{"head_dim": 64, "qk_norm": false, "init_out_by_depth": true, "optimizer": "adamw", "beta2": 0.95, "final_lr_fraction": 0.0, "max_seq_len": 256, "train_tokens": 83760000, "max_steps": 10225, "dataset": "wikipedia_en"}
Each number is 128 + 32 x the weight over its row's rms, rounded and kept within 0 to 255. Layers, rows and columns count from 0. Numbers have three digits each. The size before them is the row's rms in percent of the matrix's.

# layer 5 attention output (transposed), 64x64, rms 0.0971, rows 50-63, columns 0-63
091:127146152079113182146195122116140071167166124155113137120118144157132093103125131113067139093110136104145105101173171109143076141122112146145043156171116130102146116083114137110082169190204122
089:149137113079144114096138111093126129162147127137221114122117099095165107134177135137136105158121150150104182095151129158083129086170132134116134088156144153070188099105180150174035088132136154
122:052193139157112140082082102158123154176145125037123110128165111137068108101127056149128075188165132172130124122122117161119110131184088158129156099127130134156124102129164110152150136111125160
077:148159091106086104154146154142193122128093165154110113119138122146169101112127114131203083131155100129107121100094151155162072152129156136128160123147144174082191112120107131139081061175087046
094:134118117104132102147065123133140115106146156101157212143114148134098148158134148166100101162090079153106151090152113133090103179087085155085139182168134148133131113162176069169142121111061192
103:110175132141072110147189133107162102135104110093114123071177134138063158107129064194147129132166120095151085076173124164124177138134126141181154124162139089110146157096131137161093074163162109
109:152205141135091150105122120137200133098172138081104120152127137142187127126095118177172068151123133198099094160058149147130132100142122156067148103141107098173129094096119082117132093152101144
094:128178159127118163169112084092181120116176114160107091087128084151143138084111112181157136088059109131147165124136108128101120176140135100100105145209101059160129115131173076176143114156142140
092:151111139091103168147203141069163154161122097129134114133153159072169086154082169160099167055107131101107116133146132145150097094136144130143110125122068077106142138083161127115105171142173200
097:181130117071114073124124133129117092101087171138124191147116124132144110212100190167170144160107085161117130143153118139118092059116131148121138073093122172113144161123082086162119080147098162
117:139150158135163114046077134186093144095152171070157177134127134090111106140148112132066119172144129188122128159136118111085085086170102105115162117119134120151094089103136164171128184085121171
093:120073153131126064133127091159155114179115174116087091151230101126097102086103126150130117110122124190109142147154144139202126122117121141148139084145083096125156170113112100199131130103108178
097:180114104062116105136089108158120105078136189093151159153162179119134126153102148152107121166119068160099127086082152155076104178109151131099150161138135118113151203131143060162104137141080145
090:186168085115113142112103114117116113109121158089135156130135146154168159123127121162128109165129115157104075084046170151095157170096104123083127169175183173122182153103104086127080076143075122
# layer 5 attention value, 64x64, rms 0.105, rows 51-63, columns 0-63
098:127149135090182139117135171156112112145071129114122109185129149101148243101183089159198139148154122126140102102062120126145170139136153101116144144158174083089113127095138100144088160109110146
111:083068139110162129128183126121213111108135095156135128120117090122183124141107193092170107134102097137107075049137151119110152095158096108096169153088093139139090151086110183157129147129167117
082:116148128096071131122138166143133151119095178125143080100089080093098208122146194155110195110143142094114165139137124104146141064160164121143098092095124124146099116092108127126154120118216178
088:172122132118139147175188130147093119100122125101090161148126125119167052056138141134096078110190046161138141173108144101151154159147089117154125155067135071134134145123086153135122120112179150
108:143044127148188144105125110166148129120174144127178090135092067106182155115116178057180178110126140179154182107166126119150125090122130126118129117096131149152093116138133109128049142131128163
113:109075119108083141088168142123158111114122162104110156108169106153121207115097164115058125133095132085118176128156130122167095102132137120102136160089097123186115126075108222126142169183153143
094:123062100130114163091166156127085157112149158066112142146156128171139153199140121094084086111127081099135193093112153156114143149101169121084150159114211130141142103127086159140065134105149133
098:097174180116173118093100146155105109108076096101101146174182164173124145146106101131110113150072158144082182137159109121119100159131157138056121141110170155112114121081110168117103171158054158
096:180169121154079140120111155177102120125113116110135133092073178102135184069143163156104161090130126113082127153141111053155106121110132122072103127165123130124112208096153157152139125192104183
110:127108181084204139177184118130146103104092091143139138109120168110115099094141116129122085093126116079130056124121131108139101121082155128125168141149046105156158130160131183138173197155089125
099:149129162143168111080171162134181128150141136117138134095055100136132150127157183116166124136067106104080097165189140121120083110085136108061121188152195160168100132158103159145146105106125102
097:203116178081125148130121173095159122116129127095096137125115160116152126075180161174066094107165094134188142177181109049140138119120115161161097151089100114141093126143085156117141158148162139
095:162074126073067156143132129083150120138158155104128153098149122098099199088166163119124148148141116141188140166160122060168161117164133151187126135072123104162096113122100100118153094146170188
# layer 5 MLP up, 256x64, rms 0.146, rows 0-93, columns 0-63
088:109170126167075133124122127043114161142227135150111081076094140128129160141105094135183060113186170084094111105109096139181100167124149135136128136109147131163121114112120123091102130094139144
076:170132121137117097122130126176146169114089101112187140174138153142109101129127180081115125166042098173134141118145142123098122126150188114167164079156110065118154157190143123078169113192140126
104:152113160147075132069103090108151164125164114127127114088109094109117131076145136134114049185109110109087102151159099132108207119094185150175186195123112112139137114159148105109125153184136109
110:076138135074108137131115128149135140068171108140151124158142112078121197074134119101115139194159154083157144099153163148081171141170132082169124187173087151175124113121112149120141141183082104
016:120109155139112142103153134119101158113199167161183144131118213124147123088127139138141040124133147148115173173146158103121132149222114165183117131124132135071111153144153152160151151104162169
094:110166162125081102140121133109142143161155114180143165134107143056114148137123140136143090103201103028142118101147110107070167176109130139179120171159149110133110118112083169112100172096167092
095:135127164164123097201174158166033129150131133132143223113091138109089120102106147128194150133099114096132150132162135143109125133104128104096127159104203144123132131082137136097101093087087100
108:157123172104090123162103062103142100127148154159163130075170153149120080139142152180171153169175172120114150135182113144092151183085166101108133186078178165104105158086097154117130119131107106
124:149107117071105126086119092112116157144133182065130143153183055133170138070142179185100124136149133130075132115153123135079176099165122133198188140128100120126164096139096095098131145163137118
111:129085185094123136166150161143105159155146152138154167107088089143144141155159110122184151076139105116066137149230157086069124110144166066120144149098140128136126075140087095141138137088137100
086:115094168136143116144150079155131106095136139133171135170110102174087167124163153076127090126132154162167126082131147077135171102145078139106134116085117091140096173154036085105127178069145090
123:101163181114137132105154132098144132131157104091104086145083103105156144170137136137136108148156134111145105142228127141075214151169140088185131153113086157114094129183075118129109178086148135
091:095116131145093165162085137078124172102143106134112137051090167109094139105153096136082142107147175055105153153190133123148140145141146086194138153146060082129100170107179151119137111098123148
088:139119173099136136132126112099140129087126057097055131089100176125044127110132091131080126148169148134122141141175134116148137148176133126103195144069082091096074178138120139088146137161089112
112:131086088118149101111151129051103142151159135124132201123113123126113143116161144146102145113090121064111153101199084113131195160098115109194143125176148081067147142146116084135099118095164167
113:100179121158114131169098114142138148120190088125108131073116139178089179068098187091147140113093148157139114129124089078162186131136185104152105175095173143110145133080147131101103096118180095
099:142166144185113116108174157124181114080207064137155142139116154121105166075156111128099069147144144117065125096121122070131150104116140062154131159130135111103124153135091177155164173093132093
114:151093183141107096123165118136095113140111094117048112137153133090090186088178165130156123104087161141132133150179148083105157147133193114127172087141084105132098106184133058138134116074143113
122:155170143113136073018144169098128150087151142109122117138129106124166087102139127145084155166152113078146139142126105109084209111153128094182162186138165158131113110133078109140139116077145122
102:102143114121168117176067092143118191139103120060159184100168175092102131074163101099126112175119141089133162086104142129121096139173189121128138123165130087141131179113151166085141104135069121
106:114168139159152140098146118132107173088105163079160140101158148074051134132102130096133018111088118129107121179109142159151139130121189128128141171152174135147151173147135105105053137117137110
077:104207162149108128112119141088086154084163139098096107114126177112082124148138087143085070206121138165107151150094098132140135149139194137110143159118112133103116140145087137110193146075093067
107:109175135138110098084074132178077129138123174099157154111076156098125079156121139133181150159063141130038133183135098145080148143114129080144137118187175170158134125148154124133141093133160118
101:143110125117170125137135092085175126120132077115044069127107160109134112067134190173105167136136139109124154089149120144161180109177161065198143143130155132079077156152113093140146140146153131
088:219102113153108133109147111111154137090172119143187138127141153096128178079144174148166120108094142045115182105146095144072117179077154104128122163154104080101146167121104100119128148081129134
101:129169159147142114101158071055134155162138151123142065116067142104117161109153142157107128111163160143154115179149118140147206102121112111128114152083139168145111130078067109145035159106139111
015:123059131084117101165109124129149132143055105152064140154169091142095126151067089149137139143107120144118074089059082158107114091065086104140126156144154138161134081140105137119099144154085174
107:133103108204142142106168087110143155168132071146110107095070184140142167180120106170137126102093111145155172147157116148115192141124076111133171145089094119110112080113138094111081193114123079
117:121131154115117075165133051134128141111115157088073189090104173136122177084139139109167146190189144116046152095151145132107118116111140095092151110169138131129101181103101089145092117129087154
082:125154093112148114100158091169083130127133140122167193129040114138062135099111108183175106142133129169106193112140085120095145177144137135108146104038125122127145156124077147134165128142082130
055:140113083133142106082166111124109105144089187172147122173153139035189183172125168151181149139103093162107138105106099109111121100141145130144111104062154129139165082094097073143115150135136158
102:130193169064141086128163142157108124156130085160141155149140183063128099135119096125152166144120149106125089099142119137032157099178137083142119161155100147124134123108151043152137104105130086
114:126095153098168138056142140137118135102133122140106115146091147114149073082110149096031139095123146103147141139131088077140184144150141123104154165157104120116123112165136136092120236129104190
084:144093142111102121062192150084111160120127143130114122164123144151112104157145190140089162123128115094109138152156129128127157083157130121135153071146122114184091063096092148100111143120197231
025:118095191091141114102112075120120157089150118166110129122156122106062123160110114170118020098098117128124124071113130099126095111128062126171101152127128168061068124149138151141157130120137175
122:193128192108082101059141095146106120090115119144090101123132087129119156139099168178116106117088174102081141164166121153081129171127192110149144150075127146094137152192120159139156130086113085
102:140184114140127116100133181148113130084101164145141106125132092161138154145051129112110167158167154127145100088144117113122095134126075136168137115052137209066076141148070103098162121172111097
091:132153148084086115139134078179091209093156132110132132128094146122125147194146138120171104109171135142163155144137137132100084169160099128103141130096162181107146112164025108077114123120075117
010:131145139153104046146157170100149126187092109131150097143101162128140088121071148092082200136148130132118134112132123188114089122150115134089130121094177133140205104145103178135045103145133144
095:134159162128127089119164130148102134077122140126090154049120120121116196120160116145088099120178166148116138092126096099141138142083139118094110129042155129131082170143098099139150145181203191
100:105055161114118108144094117138117137163169089138141186149131100115112183075152145130130091147152134112104094161171136113141182145113239120142143116110078079151120097139120067099101179142126136
119:108149134113121117054166174130176129122181094178089136123134168160127149135107125124099128124120153072170129086125099109152120191157108114136133159096144149104133194067103119107080195052132146
100:134210089115115128103077121145139140105143144092099170114133139078145138098098157115120120107076124150081153173089095117066156137120145082133155164125134169166173101201116073124150142057112095
100:125196178142156101129132143122103154128103117122142120167131189118132141128135168113097127162116111156147137117144169047077128117108170142151192111218161077096113093149066078096122157123091127
119:136116181137156153133175122094155117116148099122140154158180179092152203124134130080098104187172119098135142075145151146118157170142095055165120096136195103121075138147113130099082167101148113
082:136161170107129079116108163150117158066165129162149168100054188140130179142130164118148119121161163130125167083145107117116164136154147141127098090074163132130136135097036119135114085154132056
082:128106099100113117159167149094152131160118106115156153061133179117027148055153151124143131121064120134136117105146083137122196156114189124170153119134150073137081127103140066122122129111150121
102:125207153171127060103140142152131086130159134124180152146128127148095135150091082152157130128113200143134142141130135088075168129093175082077128152082170141129113113119093065149111181088093118
118:163169151103146103130192130143066123137122109110110109150151092180161130089084136171124122080086128163086126125141128044105111165091217102173147150139164141111145121137100170106152134130156072
085:068116100172157099101069114151118112128120123176195077124172123122143162111106157128181096097115140136172134096139141096155130166187154129161150137100154139137106100110100092046088159131154058
011:096182095134155123092119115153128088192132123107115113138141132139135060088179117101073172130167130161089177095095112133103108085088142123069113086137125063150126127143112147088063128137172072
094:140173134141095113000119201129119132072126150095145117140119139128067125139164107155072097150129114162123156085097139099111087128148125139173158150125157078115151163114137097127150159130125129
103:083148144120113151083092126086082135100120148091110103072116199076117184134165139070147069105145154159128135151121122127160110108137146139120180122151133104102174183173118078111147203133092158
098:120077091143116123087149113140108138128144116114229223139130125144168138138113170122116109155141109100099102076103090170133117128131130100083104098151160146149166163185119106110085144121215145
093:101102136197172140109133123110129137121116070107142108182147109107176163051159126129144122091075145153141169160139153063159168079129122087117175107083087081119132145073150129123135195135123127
086:128126116179101130130124111143037181153130138130113227134151081122152119148078088091070130146162117158142153119131121134140154126126142143125134134050169063086143124094149100063126115131147158
087:080144099134131104132129170097085196153149170114192167118121150124090165107117131090122126129121123129142144077137169109146134112090101141162157117172183018112151131139083075106147099102171099
096:112087119097140152142153164082148167175117087182149134132176159127111129107182170065096163132123103148134097076130109094099190189096168099125151187124128074109108115104168139071113130090121132
077:110190107176104128139095131054111109125179141109130146070108159087140183130152096171120097160191156029076109121150098105130135128134089114135150114084110148115115167105123130171129157094149154
119:124172125064120111142111146149082188102129160071157144113093162142098164135138155115173067117095167140087149124148126150021102123156174129128169131142117124115160138141105166126145114175089067
097:119157169142164136095156098160078152075071159101219156144146122111151142124106159139093095134066104148144106151148100118124166141172160105154199113055155089134124099138110133120129110160180102
082:092182130164111105111093091149113148120176164122092095172197135065163185109171108164142130180090163111157161094128102142124119167125133103153161179118138092052159111104115093110138105157117090
107:134158126159161119146117140135102111071162133114218142077101176101135162146139125150160079148104183153063136130096109062119098119139197081105143162057114129120166159113131127123159135096131095
096:152095127128108133115150097092156124127133101101145122123151167078075121088142141125074088216154117100145138095146103137087118180100117139181180138152107143119098130126141115077128174229072100
124:119122163112140138149128114185080177086198074100102133124099138102154154062135123148117120094086157174109114183131114121154154109218184105103173148092095123162148082098141144107162132104133133
120:160103153141119136066138144150058113100109125159189145118164125114080172097161203148100163151086189111146125091113094168100156157152164118102137139104131150147056136167116069124124125176153144
103:157134120130114146090110165094091148191136116078144104076116132126195131128121151134196090106070104121120136096137073147103158177113163123187160160110173171083098085098135184085149138130121094
088:128165140117158126126125152137119114150240079133193150143141072133102179104120179130133080084140134129137189142133072129110128123117151135116143139076150097112155126108120087144053177115077114
089:109094178173099100135149121145118124115134122144183136108142103085141164094125195098120160077185135115124164118145133122152138103106129064164102197081146161117097144182091093145109206101166091
123:117154185089136143072112116072117162084148133106097118136182117102187139082145164121100133131152163141108176129166122165073198098150134097146143190079095107108124149102117173144096134188094135
105:103217150178101088156130134135144117140144112088166152089134160102000139112127165156118068127145139104145093153153135122118110125101099138103155126139109090184141138153118138111147173158160129
102:081092139102135119150123079084159138091160108137188127096114167135120072090080152218064120171147123088123117148129158079142119153113132134125142174166146098088130163135082111114124190163169140
011:150209105178154155126113128147136130114142211111141094135134111145147120117206137136129197130127122112143135118177205131171151182131191133077136106123125125141151180091158131142075145137128085
057:079149158086097087087143060158068118096152141126190155173141127105198134073162124109161110127167137158110102089141142103104154088134178141169126154164190117115133147093124095122116166135157086
109:135165146113104145114082155145161147127207089142105081109101167120148120112146108077116152170089198172103163117112138139053141143135152054144127182067127153148125100099173157122151161110104115
100:111107096126195091117141149109141104071146085103166109111094118087140131071152149135087163111103137108129164150186123133142159077137094068132164155151104128146117113131147130142212208111133195
097:082127086155110144203150122111132193133114114087160112142087108117108149109135082083179125173138119165066140128223139161119162104168064134152173124118113127107111143164083133106133106148089147
127:166145163111208125125148109094126109052160092083096137131092140078081125080088227112120157148126143131123157171109122148127136134134113103145137156127161179091101135109109189127122144069143155
091:183133105094132123091116157076171156092091156148109077148091130156086146135054134129134151134094151159137142127191087095173174182120156124146117102103186137095097156100080160066133120161151114
104:141227124160115144119116148159118169115116134064172137123135109127104096091113123181104055169109124172123118124112123168074109109165154118127205136119156094151136080120138136127165087171089078
119:165098120082176140053174146136097092081125136119114173155110124121111143112089134148052125102153141144128138174167092090133100144137127102085134176061143156144110187111090138126113196144139183
091:084135113141137129142090078135137139158233074108098144129126100146143159115137135149146179069052201145138190136143084167101135089144119063100113118131117151129085110101137116145129135117103160
120:178202076155090099102076185144160113118128131092204126115111129113119152141100141183154113127105131111044140135149086155080144112185188100143135156145166163142128090110128119117102161123127096
069:107226175125103080143125079172104126104141148147195114109201058106134145108133127116116159121142136071125145095131131096169112102092177142157142134124184097154102148097124096138096157155107087
083:179181163132109093113124133184121182069078143100145129140141088165155117162116136092099093118131114153140144166134109129120098090103087109099122101119187193089141170157052151103171134125148068
107:192192113125099105082168121115099144095168114136156184166178098097086127134117138076068054139136195136108111131119089140107151179141187141139131107154103095164124081134140146108131128101112091
101:204114072149056108086168181093117122141113128162134144130145107113106124122110152129125146089089172092085170077130068170105108184119149128145152097173178104125146115071176126114099170141134124
103:121148198204093136156137146069103144124114145201156180102118131142122149173131087130104111103136170131059156168100161123130095148135097115122137082088107119088105139096117115061159112161077104
125:109122128163151100091105141070101176103158112125120098094199157088116173150162099157121118098153129075116159113104086118118136143189144134191176178104099144063153161123111133103102179114100076
088:200188061090064072108077143145142136142136136118190200114118113130079163082107113103149081136130132172122139087098126137119120168141140114153150124095142108130089163185118080114159131115104130
094:148093128121032091126152136109092131108147158158178170073150140137130139121143127166147163113148165108130150097132117128131161180058107148123115140073197108132113105116093170084126134060145064
135:163139138111142092065120168122060196119143123088119103098101122092182126079151087089147157151117140131135172114136074176093160152107112106189186152109136111129132105109149149105149125185114197
102:115073167120147136114204118104085164081099133162136152099095148145182110144118138141131185136166126086109162173130128143143151160113111092061099188091211121148121136111078115090083132123160146
100:198177116158084092101126125132148123160132102070126125120116148082066098078141090129136077173072134137116070141162141112082129096159160129183158106111090111166121180168150141139163146146131075
# layer 5 MLP down (transposed), 256x64, rms 0.111, rows 0-92, columns 0-63
099:129109092155122167170097107159116185161086156143160089164134100108107131129151117133089136164120205192207096118127098109133133110134110078129120144085088096124135128131115058174144124049120155
104:138113117151100173059195089096172151154153162160169075131073090128117135122196099141153114137092162140144135066093094110148153118146168149096125169162122114076172123125083167114130108170141149
096:103104138092100205127106101062138165123142134105128090111127107063104120144090100190125176194137163151169170103126150148136118116158120111173095171153101154053154153094151125100128112083163127
119:157191095111119120034086109084079140146142159157112088123150133133127103117125112174139191136130178089084139159122144146153080134137123125107077055091124167176158117109112108142171182135143140
009:150157148099146149162175166171175136139085144135120163140152114181120143169114179131177136154114127136200099095120119202124123080118158169062179149197134122137122120104103070139151095150107105
079:110148135140133118092149124157179145143067126077108145160171128116166163157159158130087144154084108155101131135117132086098113106112148065104076120120200132143131085117199152096081172066181147
091:118123147127139136116117108166143139116134155096104162114067120099197142117100146126060176068174093207123139133103103178154126110138163122124157114094077183135119134121122172052097139195133127
113:057125104143155119127154144053136111176108168138088135164095095144079136085141166146174087138118152131240145160114110116148095112116113173106174110172133153146139105058140141101116125133141126
140:094153127131165151111112133096149124129146153140193139135158077123102146153122135130105121094108172116081150067146141170134116120168170083094109111229064138097115110117174115057147104171159087
115:170142162136095124108116129160123121137136138169109134094025106138107166207151148154021182119149125151115126147136139146098144170126116110112162107062105108093133099121109125145149080171134158
086:152180193112107056168138153183149138064153127136149125147154119091129109066164131125164089157098178146092162135105129124097097066117100170141193125123126112123130102169077078110125117131086126
117:170137164150128163135163101080133090128194138105115149123150051158159160087135096076100128122149118118135129089120090137111169159076108144105187050124110121110118090122209121152096159140106166
080:167150126115123120061135189113092131099097082106141091123133113100171141124132137140123132089160102117125103154123207113127055160121111181148208146060164127123117151100185114081136109155146086
085:172119129111102124034156111162086094085084098153166143090098093175151101135150169115083144082104218089151108147158149103122137161138100135111154140126133165152081145121116125150166152145182099
118:161115112154082095119161110180095079108089088121129133115119169125151156231156084100135156129129062192119102122085117107146174136145163138115144177108160150128142123093097131160119161128162062
110:054151100157132161137128147099093068104126135090170145147117099202198145113135122136138073114124108137149121036129135117147135172128120100107150092123124183171124135188091170079148108139159144
114:080110156144147158127135119134094116145066151112118111104146114129197108107189164131098158155093146162108177080083119068150093125112165165061085106154148114140155136124128128227135172114128115
123:126131101123114090133101110097152101105172123125191117140105122116118178101136190145091163080079089077171118099079119128142184134065173083190160172159138164141128104145135171125135174148088150
125:158123109137189107111123105180128084156115143117175156116129152181113144113113092164100133159102083109079095108048105145166129123077085083138134192095155147152160180135127123163114206104136143
108:127129110077129093096087118202068090130201160096137110128131181164122131108117109145193129157152131127163146141099142107190114088074119088138097170127114148077171059154142126136102120156153112
094:185144107151091114156151180117161130144108091061127146099117133147121182152144122138121087149147131062209158116179128078114148067154077183097125129102128077131143101085139115162126132153115179
073:073157183116160124095119178131139084111135151139036174124127148118062072129120091138128131148128085133168172165145114162061098145085164169140100116162186142131099126139111129155155145107119083
104:138134054109109143180089120127138126113144133130146117119158139146102103080115089125170088145103104138193094111115156087158159107159070171142129166094091136104190156159103055180112122195149159
106:068133165115079148164138158178109125104078130140186145179121157164158174095163150124133109100146094089147135113087117095089091106118159187126137162140073121185100112104107135141065125200109119
112:132143147182112072086155104124096134074150108163133147114090108043221157185108126124183164153129074161096112197192124133146150137120115102134101117135164119134104110098119116117125114150149130
112:166149145110132132151144093161118149163045103100135106111159084170152136086156122133151110117117170176106173154064112048145106189167144148122077162103148064121154130138109119139110109151071156
011:139189115122071076141156119107104113057172076172162078101114166095115125126121086153153150098124125118074091172159101089182107114133172125185118130091126098100122142168161144094111139073118146
099:199082082130172124160112093131162107151145143114120117148131140148131078098114156097136095077165126089141139174149117152143139159136122123091112098201137133087170127103142057130167120119144020
110:211113123087139141112137123113134154119144152074143130155140132181168128158109118161111139116168176110102135150114124164139127128129075155070114100124144093128182121170059158087092021121091129
068:131051143064173150195120067134140098152120113143141150160113094144058113123113166127181112103148064149166146155104127153186104155131118116131129089112164167169122133126118066080148135155109101
067:187144113100104088081116172181100151149103113139172124168170075174162134127132141124122090077120135145112113130111188093148140102147057082126141120081112163138102176124140130068131185143142065
108:158173060131068135106104096140132072086139146123135141154107166138140190148098127128120096141139077114215096157134144128083104125111138103123128101160102146071131105175153190165104127199104147
109:128139120130100108120110100144087094168129181195155145143153126119106110157112190090104187174106146131155136150153130141094113148075031144117161096096088182157109133165099070123160116076125127
088:163149139109151101135141153142120173123075158105170113160159072211115132168110141169071142173127146099131088131087146103139168063104103077113131170114169141120154141123100124101124068077073107
018:115158101111095110165156202121174122117066110081119116130120159125147132186091137125181158190138155178132054159118093126122105104143198132107164175145126084131106102131125095113120094118062116
119:172170074106130136151143132088137103117116119127163143120141179121103124140111123177071101151113114040140089145104151181120073128108131103124152150044140139101106177135124231146134128096141139
093:162089140105163161126119104118171177153118155088159097072136170143152160139125103143136106151135139205115174095098140134108142167146111061076104136155069067061144158085135164153093113129102148
101:128112062103102155106116084108140165201100180104123137160142137094172106117107159100130170129103171141125205143068108139137125112116104124100155123105126119145152184172122166041147109123080170
007:133102132153155158087066129159120171102133081180116132149101115108124179085129136105206117141144168133181116175091125110138149184147100063199135089083154126139118114125107138155098136080082160
088:130061119123114145146116083098188083143083122118115133120105137175117131113134152083155106117110181113112124132150143131153157150191131159143083187193070079109155090076120150178062142168141140
069:106083185069139106084146059169101092136128125103103109172139087118169095168134168165189120091097102162174142136109130151158134155136174128097139173114155132111148119107100103205088120098120085
099:129132120157167155124129077092118138182160120092159072085167167097137118092086080111073138145127164175125138162145144069122167141148117086116068139120143115119120127195157176153117198099125082
096:110157101129072084133132125136133127094176119132181130180105108146145052131134134180209102124127110168092146129113177175139118066133100101122113077192137179116163130095095093146153100089117116
100:140120113115143066158131110091117140190128118111072106086186161139104189115134120216125143106137179106152119121110131119114122103103131167086188149128133150101158075109138149129162046105071143
146:144108078113081148141129186107123150156189115121099102149170114127198099122159191173141095159076161118121109130047138122122118218132149137162154086153139124167105098118124107073106133126106121
097:127098093135127148159113080116148190124078146109142140144194093168124175081118094159141106099108140167123162160088118145118082114184063165098096123117118142089184132122113129112130115185106213
078:171079098167206124134080098124148140131080153168139123129095068118156110112135175111114196120088112167143109085147081117081124173168143141104119156157083145075170133104108134180143137104127176
112:186079058118128097138122130110141080125143147140119118128114094120118113118112122180195157158135121137172089099150144182147152063065099081090103081202110113161152129110151109105173146176138135
127:066160084131150111137125094135087141144177145150165118087127182104062133194135130160095174075129229127108137128128125158118153107086145136114125104113144169134128133068121080161113175113128092
103:235135224103110089112095125137138138123075132145106100115148112143155083123142079147157089164123137134093144150089137101126156118127057131105135086097093153108142126146171133167162142168107178
008:149119131103131154177110150159129152167133110175197168137091124111141161108150097200130096115120162049130146157166133139130142158141058150169173105101172178153121082165074139156143113121177128
092:192110077129170105143166122131149134168069155134087177111115102137104146167162093176111153125158143140160098126154103181139103106084097151101168181120145141069099127124086171093088147126068079
096:151077108109136153147096113151120088172117118155108127112119156095123111147096170137072121072163150076142139102181123134108139122068157158040142212153129104137106132133087126168125152197158158
095:098121151133124111128079144169108163169115133174105124173176142121084117154074191119106075106111045162172112120171140090118105168155054094108159149119148132118153145123168122147077152127087165
099:161126118123120091124180054149162159151041154127105129156168149139081087148115128092139127163118134230126108116175140089124093193120156145069094119095132137109138089131133129102084137123151134
089:131140134116109105125070161157212112112105146090119125130135071127164167086093188166181148130115144147128134120125136142184149128086101147144122117109052137142117084055170147121130151137045137
096:146147150098151134072156138095107072153125124073180159081146109142145092101121179157179155080126158127144199125103096118144096151144113183146071178133047124150153096152131116166115098100133127
107:132145117142124100152136150120185180154138132122125084119200109176133064145136106142155124180183133148112098112063107125133078093096110148053123095190144140089152065126150105125116125191141140
087:177099099135133170149144089142123110092074181059134109177144131169098118119142097146187173175111136144088208099150081131108141080107132171125141116147135062122168134125073149113131105139090130
096:148065156060176160138186129143143195159139102128081134142108164141147099101109147117123096098073107184077100157125163191127159170097098086138129093132119125109175112070128143129181108123121125
115:146078091145072134153146153146176095162156102138169092128138119120106115177156116100149091118097154051123078151049127114182073128180193114111150144110084156129150151091151164116150123096124125
082:068151141135122058141139142136082131072104149131070147100180128080130146184147085114173135103113115153139148103160188136087156112133128156194120106127125141181130077110172120127154139105148049
119:078071122092150139136117141140175064131108123151137166121119105125131144094151161150169131158099067092123126137137079133125152159106133171131037076187138083153134171145098129189200122113133121
073:133077110120179148140143108123113176164216150147087112093067130064076113116115148113125109169139126157142175093130121137165087091073149141122170140104164162145178109070144133149117145101086086
122:166122109084114115071104086216139055144180089073088145139192138113141109144148178175131163133134127157132113128134103120113140160101165091100159168164111175159102168147097136094088130125112111
120:070176084109083120096080136150167145089103169109161121151115132146136178141154117138092051157114157171147030147102123132086080137129122166123177124134096151160122148093129159113186136119158125
101:129034151102120119144115143229146108140102150139057139139102166109133143144164112131091160166155156115152125145170125083102104106087088145132085184124067104145122146142177135145114096080155132
075:178088149135121162094097118167086161161063101181136063169109103124137131152111064079149101116112121167105169135152107179187117099070128123132104151136154146102168132126140068155128107176161119
089:179156133112141138165126139109143064134125132118099121126144114184098054091125077114110140188139178083075180127114120087144144162118073098152149121128159060129135136122136118188152084137058114
133:158139163130127208116117157168143149124188101114098105148166124097126100064112088080168099118111144105129165154104134063170086124109136146184141081141102105113117153118118085096105191090131190
079:185081156098123141128112187102132095134073124108096092163132154121209076130152128128153138167161152159070162160210103136165152114138139136118132128126145090159096136086137122129075158064095115
070:182111123067166074133118141137110149170118093128121182161103069070169177148128191147139135153070121094164120155123116124156145114113133111117136115202155149123120083102186140101109056136111138
007:104060124145152175086092107144121110178126145104123152152111096086143168119168132080094140117170146163166161164111197080092151199122098092137133108134132157148158126110097173135163172179170160
051:221137092102151112129148156162136129192111121150159097152148117111146092141127151126136133084115127109151095106029135170197071111100120139144126122065106181107174106119138118117173112163098114
120:084151165087128157069107125156158152132136084133070143131135140122154152090153126158138059113105134150136099079066136123100138099092088121144189106203185138166129126127136199144152148181101133
115:220106183116091183121105118120148132150113153156099104164104134149107095152134096169063127139121206117133141156170136112106096159095096158154092094106107044113107116133136162148076103100134136
094:105166103075189133114130103102131154091204119137093139111144149108117115128124108116177149109122130169154132081154140164107098102107129139195108128107097092077117199111187165107111108096180202
121:153118169151134154108161159197121100058164123150140158107107186170166165132117096120076109081140115176126103143139102139069085146102100121102132128124104048134120156169134167150069127134128187
081:152095137094150077112093120118125145124217166100114059144146126165078173165108163122086126146112141106138132063117129078103132151149088178150183108154112161086129160124152155121164080091093157
111:117117130122151195103165135124138159185157102152086134147126124112143141097141155103117142106120221042144114105126128119184116103139165082160084129112112151066084099099138120061134180118171112
113:156082151132151153132086161141137091139128118203160161076122151119150135120122157142089147155116163099119148141188110123074144194104095131154059094096136035112093121165116096101132110136172163
106:174135137121125114160096152146074118128110130160126127171132159148101073160148095097124082154091076161169117109102182060115087129130098122099193086178065103155134120184151142124187095134142100
119:088122134133128127110163115099117071111125096189145127128109155136080104173139106074171120179151115115152133132187154137152129185093063108121150079171104128067181132122164063139163103089085144
056:176082073138154150091120114136139123190071094114066111131133113086137135117110101124181102171145100166150112098063112160127049175144121119168166149098127191147127118125149131118139155196141146
086:135129127110110129119082169154140159139096156070152170159113167111116144156113092128163145164155091135134160113118035151133144134041135122167096133211136113124175152119091102054090110142127141
092:130159079109153129185168118124090187206094109145110113154160175150112120127082109173092181135123162179179076167097153112063122100149145097093107137105102119127135059126124146098136111156125145
101:146113118145173107162097122145100071042125147081157125113107128075160133170128140146162166120079118170134080165128131057119149088156142107172130140098083134165147179138106087105186147164169129
107:154149151160112165106114138115167094132108139155161103099088124139107138111118135170082068172147108123186108129087107141160148121087127099086174179101088082155139159049134132222140163116091132
127:154150108155114183144174015144125077167091116168149122141110146106131121123133120093127134095087134136119155101124130071129131099118122245103070145100145123095115143112139173177125133118130120
079:159144106155146107116167079131105135094107084113130116094175119166128150200153073132161132129106036171108094068093148154150116151145179195115138154168118152119121176108121149132132109060123134
108:164093111104145160097160142112165116145138165108129181113125126127082152091127110172143102063123153161201133150145126120157068134181104127098111141129043077078118104079108176176143155154124160
166:120090066177167124151101133143080142099139147164132154098058139176129132126117106087132148135094215136102127145160138132107148160133110087096076185167171105134129053156164144155074142115125116
099:119099147112098107158148137154188123134191124139060138133053172136114139097142132064103119136191091140131106171091112110150110131132112192120116109168111076144137177177104136057132098157090134